{
  "bias": "all",
  "init_std_qkv": 0.0211,
  "decay_fraction": 0.736,
  "decay_shape": "pow",
  "final_lr_fraction": 0.02,
  "batch_tokens": 65536,
  "max_seq_len": 512
}
Each number is 128 + 24 x the weight over its row's rms, rounded and kept within 0 to 255. Layers, rows and columns count from 0. The size above them is the row's rms in percent of the matrix's.

# layer 9 attention query, 448x448, rms 0.092, rows 120-127, columns 128-191
size [ 93 153  93 114  96  90 152  93]
[[112 160 134 157 147 103  69 120 110 114 151 159 119 102  90 125 119 167 109 172 122  90 132 154 122 113 144  99 116 122 113 124 115 120 131 124 124 141 149 127 176 132 102 128 146 112 126 149 152 103 122 157 145 131 118  92 100  88 114 170 151 136  79 148]
 [125 150 100 163 113 126 113 154  97 127 147 134 114 130 103 115 119 108 104  77 153 138 112 124 102 166 115  76 147 138 168  80 136  92 143 160 153 129 109 135 157 166 144 138 124 111 133 118 132 129 172 150 117 130  84 140  91 145 118 113 109 131 140  96]
 [103  99 162 109 114 142 174 101 157 100 141  95 137 147 103 166 113 121 104 134 106 138 147 144 147 111 115 107  81 122  89 143  87 131 105  79 141 125 145 127 144 110 135 166  99 159  85 125 143 142 130 121 144 169 127 117 102  77 145 127 117  95 124  97]
 [128 178 135  94 125 114 119 165 150 131  66 153 123 112  84 154 119 120  92 115 105 119 174 148 133 132 165 126 135 111 126  86  96 111 170 156 121  99 131 152  85 209 119 114 130 113 139 110 102 148 121 115 136 157 134 129 118  72 134 149 110 128 107 108]
 [139 173 123 134 133 128 139 107 189 119 110 118 136 121 132 151 121 156 161 138 176 153 132 164 134 141 117 122 143 159 137 145 142 132  92 130 184 125  75 152 141 124  91 124 184 120 129  83 116 121 125  99 178 104 123  98 150 119 107 138 137  85  89  95]
 [128 149 122 112 137 137 125  91 151 169 163 148 159 129  73 128 118 135 100  91 118 127 146 123 109 133 131 117 103 146 153 108 145 123 139 115  94  91 146 138 151 143 169 112 116 111 155 116 112 111 130 105 117 163  81 111 113 154 124 100 149 153 115 136]
 [103 113 122 102 117 127 126 131 172 129 108 127  88 132 113  95 148 167 152 143  93 101 137 131 121  90 135 129 152  93 141 147  95 144 106 144  84 145  96 124  94 126 137 104 158  94 137 104 121 173 100 154 166 143 166 118 144 152 132 133 119 129  81 164]
 [ 80 145 109 116 148 122 101 140 133 127 147 102 138 103 127 108 138 142 148  99 103 137 149 108 116 162 149 105 138 100 194 113 116 123 129 172 163 126 114 142 113 173  83  63 178 122 136 142 134 116 130 149 122 132 144 129 137 147 135 174 113  74 148 114]]
# layer 9 attention key, 448x448, rms 0.0864, rows 120-127, columns 128-191
size [ 97 104  95 116  99  98 118 101]
[[115 155 108 130 117 127 146 156 101 127 155  72  88 190  80 121 129 106 164 156 154 173 151 116 145 151 138 110 122 157 110 129 110 134 147 104 118 120 133 109 129 119 136 106 118 134 140 148 143 101 157 127 157 134 136 134 124 178 113 151 128 134 127  67]
 [ 63 162 110 118 119  80 140  90 128 103 101 148 139 113 139 107 135 150 144 100 123 122 142 176 144 128 146 140 134 111  86 135 134 155 154 142 137 128 158 144 143 128  98 125  76 175 121 137 105 158 120 163 102 138 159 137  78 123 117 142 153 113  99 136]
 [140 148 160 147 144 148 133 172 152 126 146 127 102 145 153 145 126 139 111 178 124 125  87 169 145 163 113  80  98 132 139 131 129 133 144 126 113 133 111 105 146 115 127  91 162 105 155 142 129 148 130 134 149  91  68 126 143 134 137 115 166 110 152 157]
 [140 119 102 113 159 122 108 106 141 126 123 101  81 148 142  95 112 135 133 136 121 109 142 114 148 120 120 138 152 117 122 114 133 127 122 136  92  99  73 130 111 151 146 137 130 126  90  79 148 120 132 142  79 120  92 102 129 157 114 121 105 179 161 120]
 [111 140  81 156 113 151 114 127 113 133 126 104 146  93  92 122 117 108 141 103 156 190 133  90 155 131 171 153 165 127 129 127 133 132 124 147 154 124 124 135 129  83 106  65 112  88 142 114 122 140 133 103 158 105 175 141 159 156 139 165 119 112 103 140]
 [116 127 115 130 138 139 153 129 132  92  93 155 110 154 131  93 101 134 122 111 118 122 169 113 124 181 111 140 115  73 167 147 113 123 116 131 118 155 135  99 122 126 150 177 131 150 187 114 131 129 122 142 121 120 125 120 142 160 108  71 144 124 150 138]
 [156 103 135 106 123 142 125 106 120 124 126  91 135 157 116 125 138 123 134 169 109 117  96 117 160 176 128 114 154 174  99 120  55 124 120 126 133 176 105 151 110 139 123 115 116 117 131 180 159 111 128 123 126 169 113 114 125 111  97  99  98 136 122 142]
 [128 107 155 117 140  81 125 124 113 121  94 141 127 136 151 132 124  90 164 112 104 111 128 131 136  83 123  71 121 136  89 121 140 146  86 114 112 169 149 167 129 155 164 129 110 122 131 178 142 146 108 153 129 145 146 141 146 152 104 138 145 134 131 146]]
# layer 9 attention value, 448x448, rms 0.0679, rows 64-108, columns 128-191
size [126 125 118 122  99 111 112 108 122 125 105 116 106 106 114 102 114  99 116 113 127 117 128 115  94 113 114 119 110 113 117 121 130 102 108 106 104 122 130 108 112  98 111 121 105]
[[116 138  97 112 104 137 103 157 132  99 126 113 151 110 110 110 124 115 124 146 121 116 128 108 149 141 151 101 129 148 107 124 145 101 131 152 122 102 150 119 140  92 114 144  98 125  88 132 104 110  34 115 109 128 129 123  82 143 116 109  74 100 116 147]
 [148  75 147 139 130 144  79 161 155 143 133 160 143 128 156 170 123 124 120  94 189 153 123 145 129 132 152 107 117 103 149 127  71 133 174 104 127 152 149 130 131 119 135  93  73 104 154 116 160  73 100 134 166 118 116 152 149 134 150 135 124 126 193 108]
 [ 79 109 117 152 111  99 123  86 140 116 135 113 121 166 129 129 107 135 134 179 114 137  84 130 129 111 101 107 160 167 115 115 117 163 145 122 133 121 125 132 135 133 118 129 144 120 151  96 170  92 127 129 138  90 125 149 172 161 138 106 173 191  30  85]
 [127 115  94  95 139 123 173 159 149 176 168 101 135 136 141 145 139 139 107  80 128 138 121 129 123 123 145 126 122 111 181 140 110 127 102 138 140 158 113 140 107  80 107 154 115 117 178  79 168  71 128  94 140  98 180 120 118 148  95 127 101 151 132  93]
 [162 136 145 121 143 105 170 135 121  99 123  98 124 141 131 108 160 123 137  98 129 132 151 129  98 115 128 140 114 152 134 163 169 115 144 122  88 120 125 136 127 155 120 136 112 113 101 139 134 111 147 166 165 137 182 100 102 133 127 118 105 143 142 101]
 [138  99 150 135 138 118 168 149 142 136 114 131 122 114 150 125 121 132 141 184 173 155 106 133 108 146 150 144 128  99 129 137 109 100 132 111 130 141 130 188 145 125 127 125 100 133 126 188 119 121 103  98 109 124 121 139 122 135 102 151 126 153 205 121]
 [109 149 123 133 125 160 121 124 136  93 167 148 119 138 159 142 120 113 132  95 122 126 102 142 154 131 132 139 129 158 110 141 111 129 156 144 139 206 122 155 124 153 105 132 170  90 103 134 140 126 101 187 153 140 106 132 123 118 166 114 146 148  93  97]
 [142 124 117 123 103 104 133 177  92 144 115 109 104 133 155 137  93 121 100 131 107 145 109 123  78 101 160 124 139  95 124 128 118  81 130 126 135  82 140 174 136 117 118 109  95 121 115 150 130 123  93  59 105  89 161  98 105 130  69 168 132 133 167 125]
 [134  92 120 127 129 119 101 145 108 119 136 112 135 152 152 173 139 118 169 137 158 116 130 115 103 124 143 109 137 154 108 106  97 108  94 111 141 130 121 117 121 127 111 145 135 112 147 137 135  88 138 120 153 122  85 113 143 108 135 148 113 115 198 110]
 [111 149 126 135 124 109 144 125 109  28 123 111 121 152 106  95 135 144 115 130 138 159 106 118 162 147 106 166  72 140 149 140 105 133 121 130 162 143 129 148 127 157 121 127 149 131 130 145 142 153 154 152 127 115 136 141 120 119 116  75 104 113 197 102]
 [127 172 153 135 105 177  99 109 156 101 134 120 204 128 108 116 147 107 153 107 145 148 149 101 149 126  93 137 108 113 144 139 119 137 124 125  99 189 116 106 129 125  94 155 189 112 150  91 123 123 132 177 140 113 117 138 142 145 173  79 154 108  81  94]
 [138 135  93 134  91 161 152 130 157  95 141 146 140 170 119 170 145 149 128  79 120 138 155 115 128 136 135 127 129 148 149 118  97 109 116 109 148 189 127 141 119 106 116 164 149 125 128 141 115 159 169 161 126 144 136 139 140 120 154  98 114 114 159 126]
 [177 174 112 158 118 119 120 139 123  92 117 105 165 115 111 140 131 112 154 151 154 110 136 104 111 106 151 119  75 137  76 109 121 114 134 155 113 157 154 139 136 131 143 158 162 104  73 143 114 112  97 129 152 123 120 148  99 102 135 162  84  70 168  90]
 [135 126 134 136 111  72 122 147 142 132 138  81 150 139 107  95 131 120 120  93 125 126 116 144 133 143 163 129  77 141 112 144 123 116 130 117 136 192 162 148 145  94 119 135  74 120 116 145 113  92  99 155 155  99 166 107  86 125 106 122  79  53 104 106]
 [118 143 139 114  86 127 140 107 135 148 132 129  68 154 155 138 113 147 104 105 131 144 106 103 134 144 109 136 129  84 139 147 179 113 136 121 116 107 156 153 121 139 126 155  85 164 159  92 126 135 112  99 114 130 167 126 136 148  88  74  91 112  82 127]
 [103 115 139 140  96 123 134 147 139 117 117 141 125 183 163 154 138 136 161  93 116 114 148 144 123 128 135 118 139 140 112  85 142  98 150 100 118 129 119 132 130  96 152 158  94 126 105 139 116 159 197 121 175 119 139 135 128 127 156 124 141 145 167 115]
 [ 53 122 119 137 135 143  94 113 141 106 175  99 103  95 138 138 131 125  90 130 123 140 140 150 127 139 149 122 146 120 141 181 148 153 141 130 130 102 156 105 126 132 113 127 136 100 158 114 179 129  92 116 120 142 144 114 115 101 103 163 128 129 115 162]
 [ 48 122 142 132  94  85 146  91 119 146 151 152  94 151 129 142 128 131 129 140 136 125 127 127 107 141 129 126 133 148 126  97  93 142 120 160 122  92 124 148 136 142 126 104 107 103 137 146 113 157 149 185 117 101 137 140 131 125 107 121 102 149 146 130]
 [ 70 112  99 122 143 117 114 114 157 173 156 128 126 107 133 161 119 117 165 153 177 142 145 137 175 117 129 114 104 128 109 151 126 134 109 124 117 143 122 125 121 119 109 108 115 129 168 127 186 144 104 122 118 116 157 191 142 141 102 113 162 133 193  87]
 [ 74 157 140 132 111 109 112 147 121  85 115 113 109 143 104 136 110 133 156 108 120 177 123 122  93 146 101 135 100 176 129 110  99 118  81 127 147 113 109 142 130 160 137 120 108 120 115 145  91 152 203 125 152 152  97  90 129 110 129 146 126 139 179 105]
 [131  88 117 134 119 129 141 140 146 161 117 142 114 165 128 173 106 129 126 104 115 143 129 152  96 119 168 110  78  97  87 140 104 109 144 112 119 120 173 108 127 117 145 111  82 100 153 131 169 165 106 114  92 126 186 145 127 120 126 133 143 112 193  89]
 [138 143 138 125 108 120 177 134  84  88 112 115  98 137  77 146 130 134 145 115 181 158 114 118 138 134 126 145  96 167 138 118  86 134 116 117 163 176 115 150 130 148 149 134 134  84 123 126 124 102 149 120 179 104 123 123 119  71 117  76 133 132 158  66]
 [125 121 122 134 176 146 110 145 125 124 127 126 117 110 178 111 152 136 101 130  97 131  91 125 141 117  87 158 128 105 126 174 107 123 148 133 134  99 146 133 135  99 118 150 171 174 145 118 162 106 107 118  98 101  89 129 132 130 117 123 138 167 121 108]
 [125 143 137 123  96  87 138 146 144  70 127  82 112 193 120  50 126 163  89 156 134 128 119 140 112 128 126 142 129 124 180 144 143 131 143 153 120  93 178 151 125 142 154 139 143 129 121 102 118 181 137 124 133 133 148 138 130 123 176 129 120 112  97  91]
 [ 82 118 120 112 134 144 142 122 120 136 132 114  90 147 139 131 124 125 144 139 146 137 106 116 147 142 140 115 155 135 126 104 104 130 154 161 119 125 139 150 130 121 168 135 134 128 119 144  97 202  92 129 127 116 140 145 113 127 129 164 147 167 186  80]
 [145 129 136 133 140 112 119 121 162 104 120 110 171  91 134 132 101 125 177 198 160 135 130 164 117 171 127 110 162  88  87  86 158 131 109 129 101 102 147 118 140 111 109 116  94 126 109 150 133 167  86 124  56 128 115 135 113 119 117 126 115  89 207 165]
 [ 74 109 170 167 158 131 117  96 153 138 141 175 174 110 134 178 134 120 164 126 121 147 121 137 161 138 101 118 149 121  98 141 158 158 154 131 124 169 101 108 131 153 132 101 124 137 131 159 145 137 150 147 122 150 127 132 155 116 150 129 148 133  59 171]
 [134 121 127 124 147 118 119 160 145 159 116 134 126 127 121  80  88 133 119 110  85 120 144 140 125  81 152 118  81 117 114 160 152  98  91 108  93  91 168 115 100 143 152 131 140 114  85 110 128 164 132 108 125 144 128 164 107 128  85 167 166 152 198 134]
 [131 109 115 120 118 133 124 134 139 106 132 115  93 157 100  91 122 114 123 130 110 115 125 147 143 110 137 139 111 154 166 152 148 146 146 145 144 146 188 130 130 116 128 144 145 113  85  96 116 138 173  79 141 120 113 165 136 108 171 105 103 139  83 126]
 [120 140 121 148 135 132 140  94  85 199 141 149 116 134 144 113 168  98 124 114 155  90 137 110 134 106 158 116 148 160 125 152 111 154 144  96 137  97 146 176 134 124 164 119 135 110 132 160 118 122 151 160 151 140 122 177  97 128 107 125 118 111 149 123]
 [166  99 185 158 139  82 113 128 140 156 141 122 111 145 174 129 161 146  81 120 129  66 110 134 103  96 145 130 147 106 129 145 148 172 169 102 147  86 125 127 138  85 112  92 121 121 110 134 124 172 119 174 111 141 137 159 166 115 156 132 125 139 119 173]
 [155 154 133 150 116 107 130 115 131 113 161 108 130 145 109 176  77 119 169 126 149 130 117 164 140 117 127 131 158 131 124 126 150  92 131 141 113 164 116 108 136 153 118 117  82 107 122 122 109 108 147  95  95 120 145 140 134 124 124 147 155 162 114  99]
 [166 118  81 109 152 151 125 157 118 137 128 172 188 133 100 100 145 124 154 168 154 121 131 102 142 146 120 127 134 119 149 120 132 153 122 139 126 119 144 121 112 101 139 160 139 144 145 101  73 143 150 147 119 136  90 140  71 126 154 102  56 154 173 128]
 [170 115 129 167 119 121 100 140 155 107  81 139 156 109 151 131 128 130 163 150  96 135  95 134 118  98 120 135 129 101 121  81 124 122 123 120 107 126 149 137 144 135 156 117 100 127 135 145 126 109 161  92 132 120  95 124 143 117 129 143 149 165 218 144]
 [157 102 146 146 109 177 109 155 107 164 177 150 170 170 150  84 169 119 168  94 143 121 115  89 103 108 134 108 157 142 126 186 106 152 121 124 153 182 146 125 131  95 130 126 129 128 155 138 131  71 124 139 179 133 164 135 107 108 139 141 116  77 109 103]
 [116 148 131 114 125 174 113 142 106 110 136 120 102 131 155 136 112 130 163  87 111 155 111 113 129 143 118 126 180 127 162 143  97 135 119 172 132 149 160 185 114 137 148 125 123 154 162 122 111 205 105 142 107 116 134  98  91 132  49  98 128 127  91 108]
 [150 115 149 141 171 125  93 135 106 159  92 165 151 102 135 161 111 119 124 121 120 129 149  92 102 132 123 133 140 140 115 137 157 106 135 116 124  79 139 131 123  96 131 102 153 156 123 141 143 149 191 173 140 126 129 147 147 141 123 151 114 104 134 161]
 [106 143 119 130 105 136  55 136 144  76 109 117 134 125 149 131 137 124 120 131 109 121 105 123 161 155 110 132 105 146  96 115 151 100 140 119 119 105  90 140 133 144 105 150 154 150 125 167 157 126 139 128 107 114 109  95 112 128 152 110 101  74 147 147]
 [130 130  85 118 119 150 177 128 117 111 133  81 118 113 150  79 131 102 141 164 143 105 128 153 136 119 132  98 147 121 102 141 129 129 139 132 139 143 114 138 122 101 111 137  83 111  99  84 152 125 137 112 135 125 114 161 118 140 114 154 179 149  85 111]
 [165 135 102 129 120 142  96 132 160 136 117 139 142 147 119 168 132 155 125 117 131 110 132 137 127 117  79 145 128 155 108 110 129  86 115 121 109 142 101 127 108 165 109 131 135 116 136 128 137 160 185 152 142 172  96 109 133 131 176 104 143 127 102 102]
 [114 165 132 119 127 148 136 112 116 158 144 100 110 128 143 105 117 107 107 138 120 118 151 136 101 121  97 133 168 136 127 135 157 151 165 177  82  83 132  97 134  97 134 132 178 122 103  92  87 100 152 128  79 114 136 130 106 114 158 149 125 141  83 158]
 [105 167 149 119 154 128 148  88 118 146 127 187 121 179 128 188 142 119 110 102 138 105 146 114 103 122 146 131 110 139 128 145 133 137 145 113 124 121 121 123 139 100 136 132 139  91 107 128  96 121 135 155 157 153 157 161 126 148 149 126 142 110 114 122]
 [128 103 111 126 135 112  61 112 139  91 123 148 132  93 122 124  96 128 155  98 135 131 165 120 108 149 146 129 140 142  93 167 122 124 125 137 132 143 114 124 134 139 149 138 108 144 115 145 100 151 116 132 108 198  83 150 113 141 125 113 155 106 115 211]
 [ 57 151 128 105 149  87 166 159 117 104 120 147 124 144 111 128 130 126 129 126  78 153 134 124 106 113 106 129 118 176 128 128 142 129 116 137 121  58 124 136 127 117  97 162 129 108  98  86 117 159 197 152 126 105 126 120 111 131 109 123 145 181 150 129]
 [197 162 118 129 116 117 137 138 122 138 144 136 135 152  93 160 131 128 119 114 122 105 114 109 139  95 133 112 101 142 115  70 139 124 155  97 107 124  97  98 128 127 135 163 151 142 131 107  94  76 176 125 157 148 142  83 109 119 136 120 118 114  75 151]]
# layer 9 attention output (transposed), 448x448, rms 0.0983, rows 64-107, columns 128-191
size [126 125 116 114 102 115 111 114 120 125 110 118 108 111 114 106 116 104 114 115 125 115 128 117  98 116 114 120 114 116 118 116 124 102 111 114 105 119 126 112 115 106 112 123]
[[103 106 181 126 134 121 163 139 119 132 106 123 171 142 114 101 162 164 147 131 102 130 134 122 116  78 118 143 116 120 122  90 141 146 145 156 118 116 102 142 133 138 111 106  99 161 156 125 129  94 115 113 106 107 136 196 145 143 154 113 120 122 134 127]
 [100 145 113 126 139 151 107 138 126 105 116 116 130 115 105 115 114 118 106 141 149 127 164 138 132 157 121 116  94  87 128 133  96 166 153 160 159 161 115 143 126 185 121 166 106  85 144 121 104 124 150 126 120 129 137 157 152 139 134 148 157 118 106 116]
 [ 84 112 173 124 142 100 120 141 150 184 109 120 116 121 147 118 125 138 148 123 167 156 130 107 122 160 132 129 145 102 136 170 118 132 123 123 101 136 138 121 153 136 149 155 135 135  88 128 135 140 124 114 178 112 114 119  94 167 130 100 104 162 111 120]
 [159 143 158 121 117 188 124 105 134 112 116 106 103 143 123 131 110  74 130 127 128 123 145 164 121 131 134  98 138 114 118 103 128 130  95 142  84 146 111 125 111 156  45  92  94 114 135 123 132 147 141 133 156 122 116 149 134 139 131 120 120 121 148 126]
 [136 117  62 122 129 157 142  89  74 125 142 120 153 122 135 150 159 151 117  96 132 136 129 156 135 140  99 105 100 150 135  93 152 106  63 148 123 130  78 144  93 125 179 101 117 182 159 100 101 100 134 124 113 138 146 122  86 120 107 118 117  98 141 123]
 [181  96 134 123 118 120 138 146 124 110 132 111 122 137 112 120 164 137 107 106 123 119 115 117 141 116  97 157 147 136 138 157  91 101 207 131 127  83 132 142 146  78  80 167 128 115 140 144 141 109 131 127 114 121  84 103 122 126 150 119 105 173 123 159]
 [129 132  91 138 101  84  96 171 150 167 103 123 109 114 131 141 119 187 144 119 157 127 142 113 127 140 145 109 156 101 157 105 126 104 161 136 131 162 135 149 111 146 127 108 152 127 143 136 107 116 127 134 131 137 125 105 150 109 156 156 113 158 164 123]
 [211 129 122 140 158 134 104 111  93  86 117 155 145 150 144 158 133 115 138  97 136 144 132 163 151 117 109 131 141 163 128 137 112  81 151 114 115 144 129 108 124  85  86 119  94 119  99 118 101 121 117 142 126 118 119 107 111 117 172 124 102 134 107 159]
 [160 122 118 134 132 122 116 132 115 125 110 132 106 119 137 125 104 117 130 114 135 137 160 130 118 167 139 128 123 135 117 128 114 123  88 164 127 101 131 125 116 153 118 150 107 150 157 114 163 121 122 109 151 138 111 101 137 137 107 132 145 136 111 115]
 [147 121 112 117 121 143 117 115 154  94 130 109 117 138 136 134 170 132 127  75 110 155 118 107 117 142 103 129 178 132 110 140 105  88 156 130 123 101 156 138 167  91 140 152 161 158 170 135 176 107  99 124 120 117 134  94 117  82 139 125 121 151 148 127]
 [ 61 164 145 124 144  98 134 111 128 166 112 105 175  76 128 141 124  92 141 131 153 118 136 116 119 172 110 106 135 123 115 126 159 127 125 133 181 138 103 146 116 213 146 136 174 119 116  99 103 151 141 118 123 122 170 165 140 128 126 142 107 118 129 120]
 [147 126  93 141 104 140 115 110 179 110 121 110 100 100 122 137 151 158 135 126 145 113 188 134 150 173  99 100 115 132 117 108 139 131  90 145 156 159 122 102 162 166 106 154 139 115 199 123 147 102 125 155 122 150 120 110 147  96 137 178 131 135 117 145]
 [113 137  79 124 137 108 145 143 124 138 136 116 150 124 116 129 137 170 105 127 111 165 148 100  99 136 102 167 112 117 104 135 103 128 140 132 151 109 163 144  94 130 165 182 144 159 156  86 144 114 137  62  97 131 121 127 150 121 107 134 112 117 104 125]
 [134 163  63 118  76  83 114 144  99  66 128 106 149 139 131 131 158 180 130 100 123 117 121 145 125 111 131 113 128 146 150 110  95  79 151 110 133 136 135 135 165 155  92 104 132 123 136 121 116 121 119 112 139 153 173 153 116 149 142 134 121 103 117  95]
 [119 125 167 115 157 185 148  84 103 131  92 126 140 164 108 118 153  81 138 103 136 116 113 110 151 140 179 117 152 146 122 139 147 109 112  89  93 182  98 153  93 124  90 127 120  71 153 119 141 149 117 134 122 108 126 119 109 137 141 115  92  77 128 134]
 [110 119  93 115 135 155 138 129 144 129 132 168  91 134 171 128 132 161  90 100 150 177 146 140 149 134 102 138 119 140 128 147 138 103 132 131 134 147 123 119 146 110 229 149 117 126 132 101 139 103 116  91 140 144 105 109 131 126 130 148 120 126 101 155]
 [165 160 160 127 168 126 151 166 163 152  98 124 131 136 130 116 104  90 120 113 117 141  73 141 135 138 152 150 125 129 143 159  85 125 191  80 114 132 138 136 116 139  57 141 141  95 107 118 131 165 155 117 130 129 150 125 132 116 100  84 118 127 151 118]
 [141 113  63 132 162 128 115 104  90 139 136 163 112 156 129 122  98 123 111  67 134 139 115 123 164 112 180 122 151 112  74 135 178  92 109 143  97 153 125 141 156  42 156  93 127 128 139 140 166 114 100 134 129 154 150 106 124 113 129 151 122 100 140 111]
 [146 134 152 108 156 166 145 131 143 146 102 115 121 107 142 130 101 113  88 128 139 125 131 139 138 116 146 127 143  78 119 155 144 130 134 148 111 126 180  97 124  87  73 126 139 119 130 133 191 166 151 117 134 134 113 136 136 143 115  98 184 147 153  98]
 [160  94  82 123 133 170 118 148 134  77 117 145  83 119 153 155 132 171 112  90 126 172 152 125 152 166  91 160 172 141 106 152 127 127 145 118 153 150 128  93 110 112 167 144 134 146 131 142 114 106  98 135 124 135 110 116 113 123 126 141  96 127 128 148]
 [180 144 141  93 124 173  87 148 154 130 131 125 141 128 133 175 144 130  83  92 144 151 136 131 158 116 142 127 149 105 102 145  91 109 180 133  97 146 180 148 104 121 115 153 102 110 116 112 112 134 138 126 146 145 124 121 144 130 127 107 131 139  79 116]
 [193 113 122 144 116 125 139 146 138 134 122 118 104  95 120 147 142 141 127 132 112 146 118 132 109 160  94 131 137 104 117 120 112 122 172 123 135 118 142 111 191 163 106 129 151 144 127 128 133 101 149 157 125 108 100  95 110  88 143 113 116 150 110 152]
 [118 120 195 148 143 118 117 111 150 108 113 136 139 149 106 144 153  97 119 158 148 123 133 152 142 143 107 131 138 125 130 148 122 136 149 122 150  98  61 130 147 110  52 115 123 114 128 121 124 105 162 122 133  82 134  72 169  92 134 119 114 168 154 137]
 [ 94  85 112 108 156 165 131 120 151 133 127  97 139 130 136 101 165 119 141  94 107 143 138 119 121 127 126 129 139 143 151 107 116 109 123 135 111 131 184 126 133 115 181 155 129 124 146 124 135 135  64 122  99 108 137 122 104 106 126 142 116 100 137 139]
 [132  97 143 146 184 141 126 119 114 119 122 115 148 147 125 121 122  92  99  97 135 136 109 131 133  82 129 144 164 137 109 152 143 112 185 160  80  94 140 129  73  44  97 136 114 120 167 149 164 113 122 116 110 133 135 116 148 110 134 118 101 146 154 144]
 [127 104 147  95 131 103 143 113 109 165 126 114 169 143 147 149 117 137 125 138 118 119 113  91 117 121 142 155 139 163  93 162  92 158 146 156 100  84 139 169  87 117 115 166 134 125 134 148 132 130 123 143 140 117 115 151 113 183 142 130 116 154 116 118]
 [135 147 116 144 140  72 151 182 139 173 160 135 121 108 118  73 109 121 106 142 129 128  76  99 122 130 113 124 124  97 136 164 129 140 184  94 147 106 161 146 122 101 180 152 138 106 119 161 141 133 146 139 148 131 144 125 144 138 121 166 154 147 141 140]
 [103 126 142 108 146 180 119 170 167 115 113 134 107 127 120 159 107 162 118 149 139 169 122 139 129 105 142 161 157 108  92 148 109 154 103 110 140 114 153 127  88  89 122 128 135 143  96 117 123 119 137 129 121 104 117 146 151 108 112  87 135 132 129 131]
 [119  88 139 124 120 118 104 123 146 161 115  73  93 126 147 130 141 128 158 154 111 132 145 177 141 148 123 124 129 156 192 106 148 118 100 154 148 186 121 132 172 215 142 159 133 161  68 102 101 151 144 163 128 110 119 122  84 128 141 106 101 126  84 127]
 [155 162  31 142 116 165 119 119 129 103 153 132 112 133 147  97  97 150 145 123 120  60 134 133 141 113 142 120 124 116 124 132 149 115 122 126 124 142 148 142 124  65 143  87 106 110 172 114 170 106 121 132  80 179 147 140 138 109  76 150 152  82 123 114]
 [155 117  83 152 126 124  83 100 129 113 153 152 116 140 128 165 148 151 143 115 137 130 106 110 132 112 143 127 123 130 110 117 112 129  61 119 129 123 142 148 142  92 138 127  88 104 123 149 103 105 123 134 130 152 153 101 155 121 115 132 135 104 123 126]
 [150 132 133 117 116  76 153 152 152 135 124 122 125 128 128 172 115 147 147 135 143 165 128 113 129 131 109 169 132 135 139 178  96 121 172 108 115 150 167 166 111 133 120 156 144 144  99 143  88 144 118 135 153 133  94 126  94 166 139 107 110 147  70 122]
 [ 93 114 133 122 102 148 155  97 129 133 121 104 128 125 100  94 135 120 160 175 121  91 149 109 109 171 161 128 126 120 132  92 122 166  65 176 155  85  91 135 114 156 166 125 120 183 191 125 156 116 139 134 115 118 148 154 127 137 120 114 148 155 127 116]
 [122 136 122 108  85 134 117 160 151 159 124 124 140 131 111 136 154 148  97 156 125 132 153 118 117 137  86 161 134 141 123 158  86 154 174 129 142 137 125 160 148 149 173 201 162 151  89 113 119 138 105 119 116 116 108 104 113 147 137 114 113 165 100 131]
 [121 152 111 149  77 137 103 141 134 124 138 111 153  90  99  85 138 128 148 167 121  88 108 128 115 128 101  88 100 113 162 116 103 121 145 124 140 124 136 130 172 143 135 112 128 143 146 138  87  98 130 117 107 133 162 162 155 105 132 131 134 111 118 131]
 [166 136 191 106 157 133 142  98 125 137 138 137 149 152  96 142 130  98 129 127 122 144 107 122 150 156 147 112 203 138 105 140 129 134 180 127 107 162  77 140  61 123  92 141 102  77 169 143 150 135 140 130 121 115 164 146 117 130 147 104  84 144 142 141]
 [144 179 194 132 150 163 164 124 123 116 144 172 132 116 104 172  96 103 109 140  95 165 130 133 132 112 125 141 102 127 139 121 132 183 147 131 167 156 154 143 109 153 122 112 123 120 120 154 115 150 138 154 131 127 130 131 147 148 107 107 153 103 118 122]
 [ 96 139  73 125 113  86 138 111 123 104 106 132 126 139 157  91 147 159 101 117 128 102 173 158 120 113 103  94 124 170 133 128 131  75  95 152 139 121 131  99 132 128 133 127 135 125 156 129 141 125  84  99 117 141 162  81 128 133 112 168 139 132 163 115]
 [135 117 178 111  96 117 135 124 152 152  90 107 100 126 129 160 125 160 155 155 173 110 136 128 141 117 116 161 147 128 149 133  86 137 117 162  98  86 115 147 108 145 133 116 114 150  99 122 119 127 160 125 172 116  84 128 122 170 136  84 115 139 131 111]
 [ 61 106 128 118 144 150 155 125 157 176 127 143 140 100 148 104 118 138 107 113 151 164 127 140 137 128 115 122 118 104 110 129 133 153  79 114 151 145 131 111 129 125 226 164 154 137 107 139 134 131 141 150 148 114 130  92 109 139 105 151 131 135 101 153]
 [104 119 150 127 166 125 169  85  68 128 156 132 139 143 136 139 104  69 120 106 127 128  93 122 130 134 140 152 125 142 114 123 140 112 136 142 131 108 104 149  92 107 162 115 118 146  96 118 121 133 175 136 136 108 122 132 145 131 117 133 109  95 117 126]
 [106 127  95 115 132 154 118 118 131 144 133 170 128 130 140 168 107 140 131  97 164 156 128 141 152 137 131 112 101 106 103 130 163 153 114 114 177 158 132 130 125 118 191  78 129 133 126 107 112 116 140 102 130 164 138 110 148 111 102 125 142  85 124 107]
 [ 95 119 124  88 100 113 141 155 179 140 156 140 150 142 111 141  77 143 145 135 104 136 126 107 142 105 154 144  94 118 166 118 112 167 173 103  96 164 165 130 146 112 155 140 146  84 127 117 158 176 100 109 100 148  94 151 159 133 125  94 159 160 103 138]
 [144  85 126 120 171 143 165 135 136 166 118 145 105 142 173 164 146 140 104  92 151 202 131 126 149 133 126 142 158 113  95 135 161 133 116 124 144 100 100 110 153  43 189 116 133 146  90 103 153  87 117 138 167 104 113 102 111 116 109 109  89 135 142 154]]